Part of a small language model's weights.
Size: 11 layers, width 128, 4 heads of 64 (2 for keys and values), MLP 256 SwiGLU, vocabulary 2469, 2.5M parameters.
Architecture: biases on query, key and value, tied embeddings.
Training: a variant of Adam for these matrices, 112M tokens, 3406 steps.
Each number is 200 + 40 x the weight over the matrix's rms, rounded and kept within 0 to 999. Layers, rows and columns count from 0.

# layer 7 attention output (transposed), 256x128, rms 0.122, rows 149-156,212-220, columns 0-127
301,205,221,246,212,155,162,224,241,254,132,163,209,212,176,213,187,159,239,172,156,151,143,108,271,250,254,257,251,186,140,184,197,158,219,175,165,211,189,255,255,258,149,241,247,240,229,176,300,106,298,180,237,151,188,182,211,119,20,250,318,160,169,210,269,195,212,337,243,231,260,220,254,261,176,161,152,292,201,224,238,166,287,224,171,117,221,199,139,221,197,119,228,278,186,274,160,159,165,268,155,152,291,208,279,240,111,178,168,234,177,207,368,216,205,206,196,197,175,137,171,189,276,84,318,277,188,236
232,105,267,236,296,251,208,230,129,181,262,199,225,169,227,287,193,192,131,100,197,168,125,301,290,183,154,200,223,263,287,177,256,318,241,175,171,72,234,148,283,242,148,274,164,228,269,195,291,134,120,71,236,207,222,133,203,242,68,93,153,185,163,135,286,125,218,115,154,164,194,65,249,167,179,175,184,191,186,234,170,140,212,208,224,191,241,202,230,212,175,199,161,115,203,147,198,158,266,212,201,187,258,250,203,137,193,292,225,136,214,157,176,277,185,182,150,174,138,159,166,126,254,322,211,128,188,169
119,234,179,193,193,133,255,238,204,222,181,162,139,69,193,350,96,180,159,191,217,356,274,238,180,196,240,144,197,239,174,176,197,152,163,140,177,231,213,185,297,225,127,246,197,187,201,144,220,133,141,245,193,135,185,166,190,186,167,238,163,141,264,203,163,256,147,222,122,230,252,243,172,226,120,248,262,129,157,198,210,110,190,153,118,145,312,164,327,153,236,255,137,300,273,128,179,211,303,242,173,116,149,223,179,263,191,136,285,198,221,245,184,232,193,215,242,167,207,216,205,344,263,312,172,302,295,281
241,227,188,150,207,278,132,174,217,286,188,215,143,332,213,184,102,155,252,169,188,199,194,234,271,260,220,260,209,260,193,220,232,158,235,148,229,227,250,229,259,185,203,179,75,165,195,235,311,198,239,257,254,163,193,215,289,98,241,152,164,143,131,233,349,247,96,197,254,227,227,247,220,269,70,155,183,179,166,149,192,146,221,181,179,145,192,110,192,330,215,100,222,86,202,225,220,163,155,265,74,239,80,181,213,240,184,214,264,217,206,178,162,221,277,160,225,200,225,170,149,270,221,48,219,320,242,234
368,219,253,179,84,280,167,291,235,249,185,141,175,121,163,205,258,198,204,251,226,190,184,187,157,184,202,83,191,218,140,221,204,229,166,214,176,143,123,261,92,143,144,256,202,231,146,203,173,219,114,130,218,151,134,201,208,180,133,254,249,215,202,211,169,236,166,141,234,246,154,133,207,150,205,210,124,315,180,186,107,187,256,289,315,277,277,217,109,226,175,181,62,170,224,133,157,200,200,140,149,174,233,211,154,307,205,120,152,202,149,213,168,309,143,195,196,216,231,128,257,194,134,159,233,268,219,147
224,147,135,108,154,214,220,161,183,151,280,159,243,149,223,289,153,182,161,222,274,165,209,207,253,298,351,205,248,201,196,229,214,251,294,212,137,254,291,170,172,170,315,236,207,231,187,236,205,142,319,215,270,216,236,192,175,251,177,228,259,191,192,113,163,171,47,208,138,284,280,151,225,101,168,146,191,207,195,184,280,190,192,275,181,151,237,284,140,183,190,185,125,188,219,174,232,190,209,202,212,313,163,124,209,214,105,155,216,151,270,129,274,150,147,155,109,286,144,208,229,283,132,173,110,152,90,185
258,184,176,215,208,213,110,330,278,218,196,159,216,102,152,156,236,183,235,191,188,284,191,271,147,154,148,249,210,289,208,243,141,48,207,109,139,277,202,204,250,139,154,253,331,207,246,213,144,246,79,138,226,132,209,176,161,132,257,242,208,175,183,97,175,245,373,266,109,155,206,61,214,192,200,279,227,115,284,143,213,170,143,287,216,227,237,100,284,204,189,192,261,268,115,207,263,198,183,149,240,184,127,238,224,261,245,172,180,205,186,210,232,252,245,190,125,330,162,216,171,250,144,200,182,187,222,136
376,219,181,236,231,272,166,330,184,275,253,255,212,393,151,148,191,162,209,225,274,131,256,119,232,232,229,206,237,234,160,199,224,211,192,252,178,332,207,177,214,186,174,131,122,245,259,202,304,185,175,273,138,233,172,150,245,263,184,244,152,230,127,192,242,122,228,179,296,153,95,216,101,224,364,189,222,180,277,291,104,229,124,120,267,190,171,152,276,113,222,278,168,166,147,153,198,197,103,180,259,118,243,242,211,189,99,255,274,269,145,95,199,166,157,149,143,275,103,234,228,190,171,180,294,148,273,282
285,219,212,188,195,188,182,224,164,89,193,309,233,194,203,188,196,211,186,221,240,148,165,135,239,138,222,213,134,126,176,277,248,136,207,187,219,146,207,181,213,206,132,232,168,205,175,208,204,213,215,231,280,268,196,242,158,203,191,173,235,180,178,207,165,131,246,255,118,209,206,124,221,164,240,296,189,124,163,210,255,225,205,171,211,163,217,206,230,274,186,189,186,202,235,149,209,258,145,114,135,234,207,157,220,141,201,133,305,239,205,253,231,209,244,248,151,200,170,260,180,146,186,286,215,183,175,132
281,176,187,229,186,231,186,220,221,195,161,174,170,218,204,190,214,193,218,173,176,157,209,158,262,252,229,227,210,175,172,154,184,206,192,219,156,222,181,198,252,266,156,155,214,213,244,179,275,114,234,181,220,167,181,161,171,163,69,243,248,155,149,216,260,198,179,283,231,225,247,266,235,234,189,132,112,211,204,239,239,180,280,217,142,148,166,211,173,203,212,102,233,243,203,216,187,221,161,215,201,141,273,213,231,236,124,214,140,213,144,210,286,218,194,193,186,186,171,168,114,183,267,130,287,240,197,205
233,105,252,229,260,229,181,239,133,190,235,237,236,165,256,255,196,198,179,145,208,162,148,263,239,176,190,235,215,225,243,181,196,290,242,186,162,91,211,209,238,196,156,265,183,223,259,199,207,184,164,148,205,208,242,189,222,248,113,133,191,197,185,184,303,128,212,153,152,170,200,108,230,178,191,200,181,225,214,241,183,147,174,197,207,214,240,219,186,198,203,182,200,158,207,171,202,202,219,191,202,159,233,225,237,142,217,240,185,164,214,178,180,239,146,149,189,172,158,226,207,132,243,257,168,149,205,134
151,208,223,220,197,154,239,227,188,214,209,156,212,111,207,320,104,219,201,193,177,332,293,194,186,215,229,148,194,224,213,199,191,174,163,160,172,237,169,181,249,196,108,195,195,166,202,139,202,145,176,254,177,149,174,183,219,165,145,230,175,187,231,226,175,241,144,232,144,233,259,203,173,214,150,243,252,122,183,207,212,136,225,146,150,157,264,191,292,169,228,231,157,257,254,176,188,188,270,229,211,158,179,217,195,226,203,124,264,184,254,241,212,237,183,232,243,170,175,242,237,302,273,252,181,256,258,249
215,232,171,147,203,259,151,204,224,238,203,207,156,315,244,143,113,189,269,155,152,202,169,250,287,218,223,241,213,249,165,205,254,175,264,113,198,219,228,214,215,193,250,166,118,153,200,227,261,196,252,221,273,153,206,206,252,103,201,125,138,163,171,217,270,227,113,180,230,228,227,252,244,267,131,216,144,195,192,90,195,176,221,177,206,173,181,175,149,321,228,112,256,145,194,236,216,179,148,245,94,232,122,179,202,230,181,152,185,235,207,165,168,266,271,192,242,218,205,155,152,262,198,88,248,285,229,223
318,222,258,197,105,234,197,263,211,221,242,164,156,124,159,202,210,198,182,198,235,197,179,180,142,216,187,120,174,209,185,202,237,208,157,194,192,114,164,251,122,162,151,220,200,241,153,159,213,239,120,166,198,158,134,169,227,195,155,202,228,210,221,215,186,191,172,161,214,221,146,176,231,165,181,202,151,270,178,177,153,144,245,256,295,244,232,195,136,195,151,211,105,140,219,173,166,258,188,133,138,168,227,183,121,254,219,117,145,185,174,228,172,263,181,168,223,206,212,149,236,203,137,159,230,225,206,155
200,157,149,111,179,207,226,148,191,135,256,136,226,167,237,229,165,176,178,238,250,198,184,217,255,256,304,187,217,222,222,218,194,224,290,182,118,221,276,183,206,184,289,254,208,199,223,190,230,211,263,257,247,190,212,159,195,252,190,237,226,170,192,137,209,216,61,231,172,280,261,184,226,147,223,165,180,192,193,182,251,234,165,254,197,158,205,267,155,197,202,191,158,215,188,164,233,208,193,190,221,282,193,168,199,189,94,146,245,180,251,191,195,178,163,214,141,266,171,194,203,239,153,147,133,159,137,178
201,195,188,192,191,223,196,286,244,245,227,160,239,131,124,122,228,221,234,169,213,227,244,280,154,206,159,226,230,191,247,201,135,111,185,115,178,265,201,165,244,199,176,229,264,192,215,212,179,219,112,170,212,132,198,162,131,174,256,235,172,178,164,145,214,260,299,236,150,171,191,114,226,182,180,262,201,155,255,171,197,139,185,259,228,257,205,126,241,192,187,177,210,241,130,180,218,179,211,180,217,162,160,192,188,274,233,169,196,221,189,203,197,227,278,202,158,271,168,241,177,266,166,208,185,184,226,140
322,193,180,234,233,233,176,306,181,250,219,219,218,299,126,170,191,166,203,199,294,147,239,123,224,228,200,227,237,237,180,197,195,199,181,243,205,294,199,182,255,188,176,162,139,250,240,196,266,166,190,250,158,201,188,158,241,237,150,210,187,211,165,194,226,176,233,190,239,152,139,198,112,197,322,177,230,186,280,300,146,277,102,139,214,180,200,153,236,139,219,261,169,180,174,170,240,189,149,207,258,179,246,232,176,215,111,236,270,220,160,143,185,169,147,160,178,218,154,242,251,216,181,165,282,123,257,308
# layer 7 attention value, 128x128, rms 0.108, rows 85-93, columns 0-127
259,251,143,114,208,274,189,179,201,192,217,238,254,160,160,201,228,196,165,200,244,142,147,205,205,260,248,213,169,193,174,261,228,158,239,161,178,161,155,191,132,301,221,136,154,226,174,241,181,124,197,189,176,121,266,295,155,119,274,212,249,177,238,261,205,230,146,193,199,203,179,263,162,207,131,53,160,185,232,144,168,186,260,279,179,207,153,216,155,152,191,289,174,119,244,197,245,198,201,171,208,175,193,205,238,200,154,148,187,258,247,183,242,219,181,133,98,174,198,140,210,191,250,158,155,125,193,222
214,200,102,247,134,235,281,236,248,177,279,128,166,207,224,119,190,108,209,220,173,235,204,231,121,255,199,199,241,118,163,241,262,243,219,102,244,130,173,190,195,193,234,185,95,205,267,294,247,254,193,225,235,266,250,163,261,218,235,281,282,211,87,156,211,262,234,233,167,166,173,136,113,254,270,102,220,171,147,257,255,228,135,117,230,233,200,224,281,241,175,197,176,215,188,239,206,305,228,147,224,161,265,136,82,175,188,169,186,194,237,218,192,196,299,192,131,184,185,166,294,239,186,133,195,243,157,283
259,201,162,129,261,302,176,244,243,169,222,145,273,152,234,268,156,294,165,192,193,202,202,168,174,260,93,190,148,216,221,198,242,230,73,236,166,201,184,223,158,176,261,120,268,266,215,236,257,51,163,198,233,237,250,170,275,191,149,152,264,197,274,145,187,194,241,236,190,172,269,160,197,187,162,239,245,153,173,205,308,243,208,96,170,189,227,171,234,181,215,263,206,193,307,157,189,146,235,134,200,173,102,160,141,178,164,261,158,235,188,142,233,232,183,224,236,254,245,270,224,182,106,261,163,161,183,170
215,257,166,171,157,217,251,153,167,206,228,241,213,115,201,208,241,211,171,148,255,190,171,269,281,153,285,110,183,274,163,311,184,157,107,128,222,207,229,104,153,201,202,268,257,217,175,202,238,141,173,202,229,56,230,286,232,157,186,155,250,109,139,204,172,285,265,141,227,150,235,204,172,153,87,251,163,112,179,167,123,158,256,156,208,173,185,222,211,156,211,176,204,231,156,230,154,212,249,269,194,144,203,200,182,195,289,85,218,180,233,262,235,201,130,187,213,224,188,133,205,158,134,143,200,75,295,208
184,250,139,290,195,204,167,161,262,219,260,175,224,134,178,206,118,146,264,221,169,182,186,166,132,216,243,212,201,221,181,177,158,204,147,253,199,154,255,202,167,223,254,161,226,203,167,159,92,106,216,211,256,186,282,205,203,241,125,179,186,246,135,243,201,229,112,160,150,186,184,254,289,304,195,221,70,261,186,249,203,209,196,190,86,201,164,157,228,286,180,194,130,178,214,165,182,283,186,281,169,223,246,173,294,215,150,197,175,117,230,139,173,209,321,274,150,227,162,108,82,194,212,243,205,217,192,242
171,222,212,183,273,220,135,96,140,236,222,92,249,260,215,220,217,162,232,226,173,163,208,144,123,241,159,94,174,209,194,160,194,181,172,121,214,213,214,278,119,79,176,226,151,192,255,183,220,271,150,126,195,214,245,273,180,266,184,249,110,80,213,153,220,154,199,248,234,269,180,214,272,127,202,166,78,195,149,110,213,192,236,213,227,199,217,185,210,185,202,153,174,298,190,201,192,206,166,141,215,253,224,214,114,185,171,158,130,198,262,185,259,203,57,157,144,218,130,141,192,235,175,196,214,189,168,231
230,241,144,86,278,171,223,166,302,221,175,155,163,185,172,113,89,247,183,191,146,120,211,185,194,189,236,193,233,205,234,231,137,196,163,162,169,223,256,297,191,223,228,161,221,281,156,192,185,142,240,170,306,272,127,147,156,139,205,150,194,276,170,212,191,94,189,173,191,140,191,259,168,196,254,213,288,187,237,138,271,199,167,232,247,293,168,198,248,270,187,275,279,258,172,180,212,240,190,274,230,208,207,178,84,171,233,251,245,241,156,173,222,212,156,348,249,87,197,134,77,233,211,235,234,190,300,216
187,139,179,131,288,162,189,269,106,232,218,247,149,160,143,37,196,178,166,218,167,267,198,200,167,187,152,210,246,138,201,179,167,133,264,125,160,192,212,198,264,150,132,252,132,177,131,166,170,193,325,85,252,62,238,152,187,204,248,206,351,289,227,267,247,215,198,254,272,228,122,91,191,244,147,173,212,158,290,175,166,223,156,198,178,136,214,213,195,210,226,185,155,172,105,163,214,262,195,178,183,171,151,196,233,226,191,246,168,171,209,229,260,266,232,170,188,278,127,246,113,209,220,165,243,142,108,157
162,214,184,244,226,147,239,171,125,190,182,162,222,200,124,134,236,76,260,201,202,269,270,267,186,214,240,245,246,191,236,242,266,234,237,210,272,228,171,272,118,353,222,247,242,190,261,160,92,266,178,226,216,182,153,225,123,218,146,235,253,183,152,197,151,111,128,149,273,185,203,219,148,209,167,176,102,236,164,165,237,211,239,244,146,179,238,222,263,235,194,221,142,186,199,238,283,170,237,90,229,150,111,161,155,211,227,191,183,192,213,137,125,141,240,201,175,275,206,198,208,273,131,242,160,214,111,173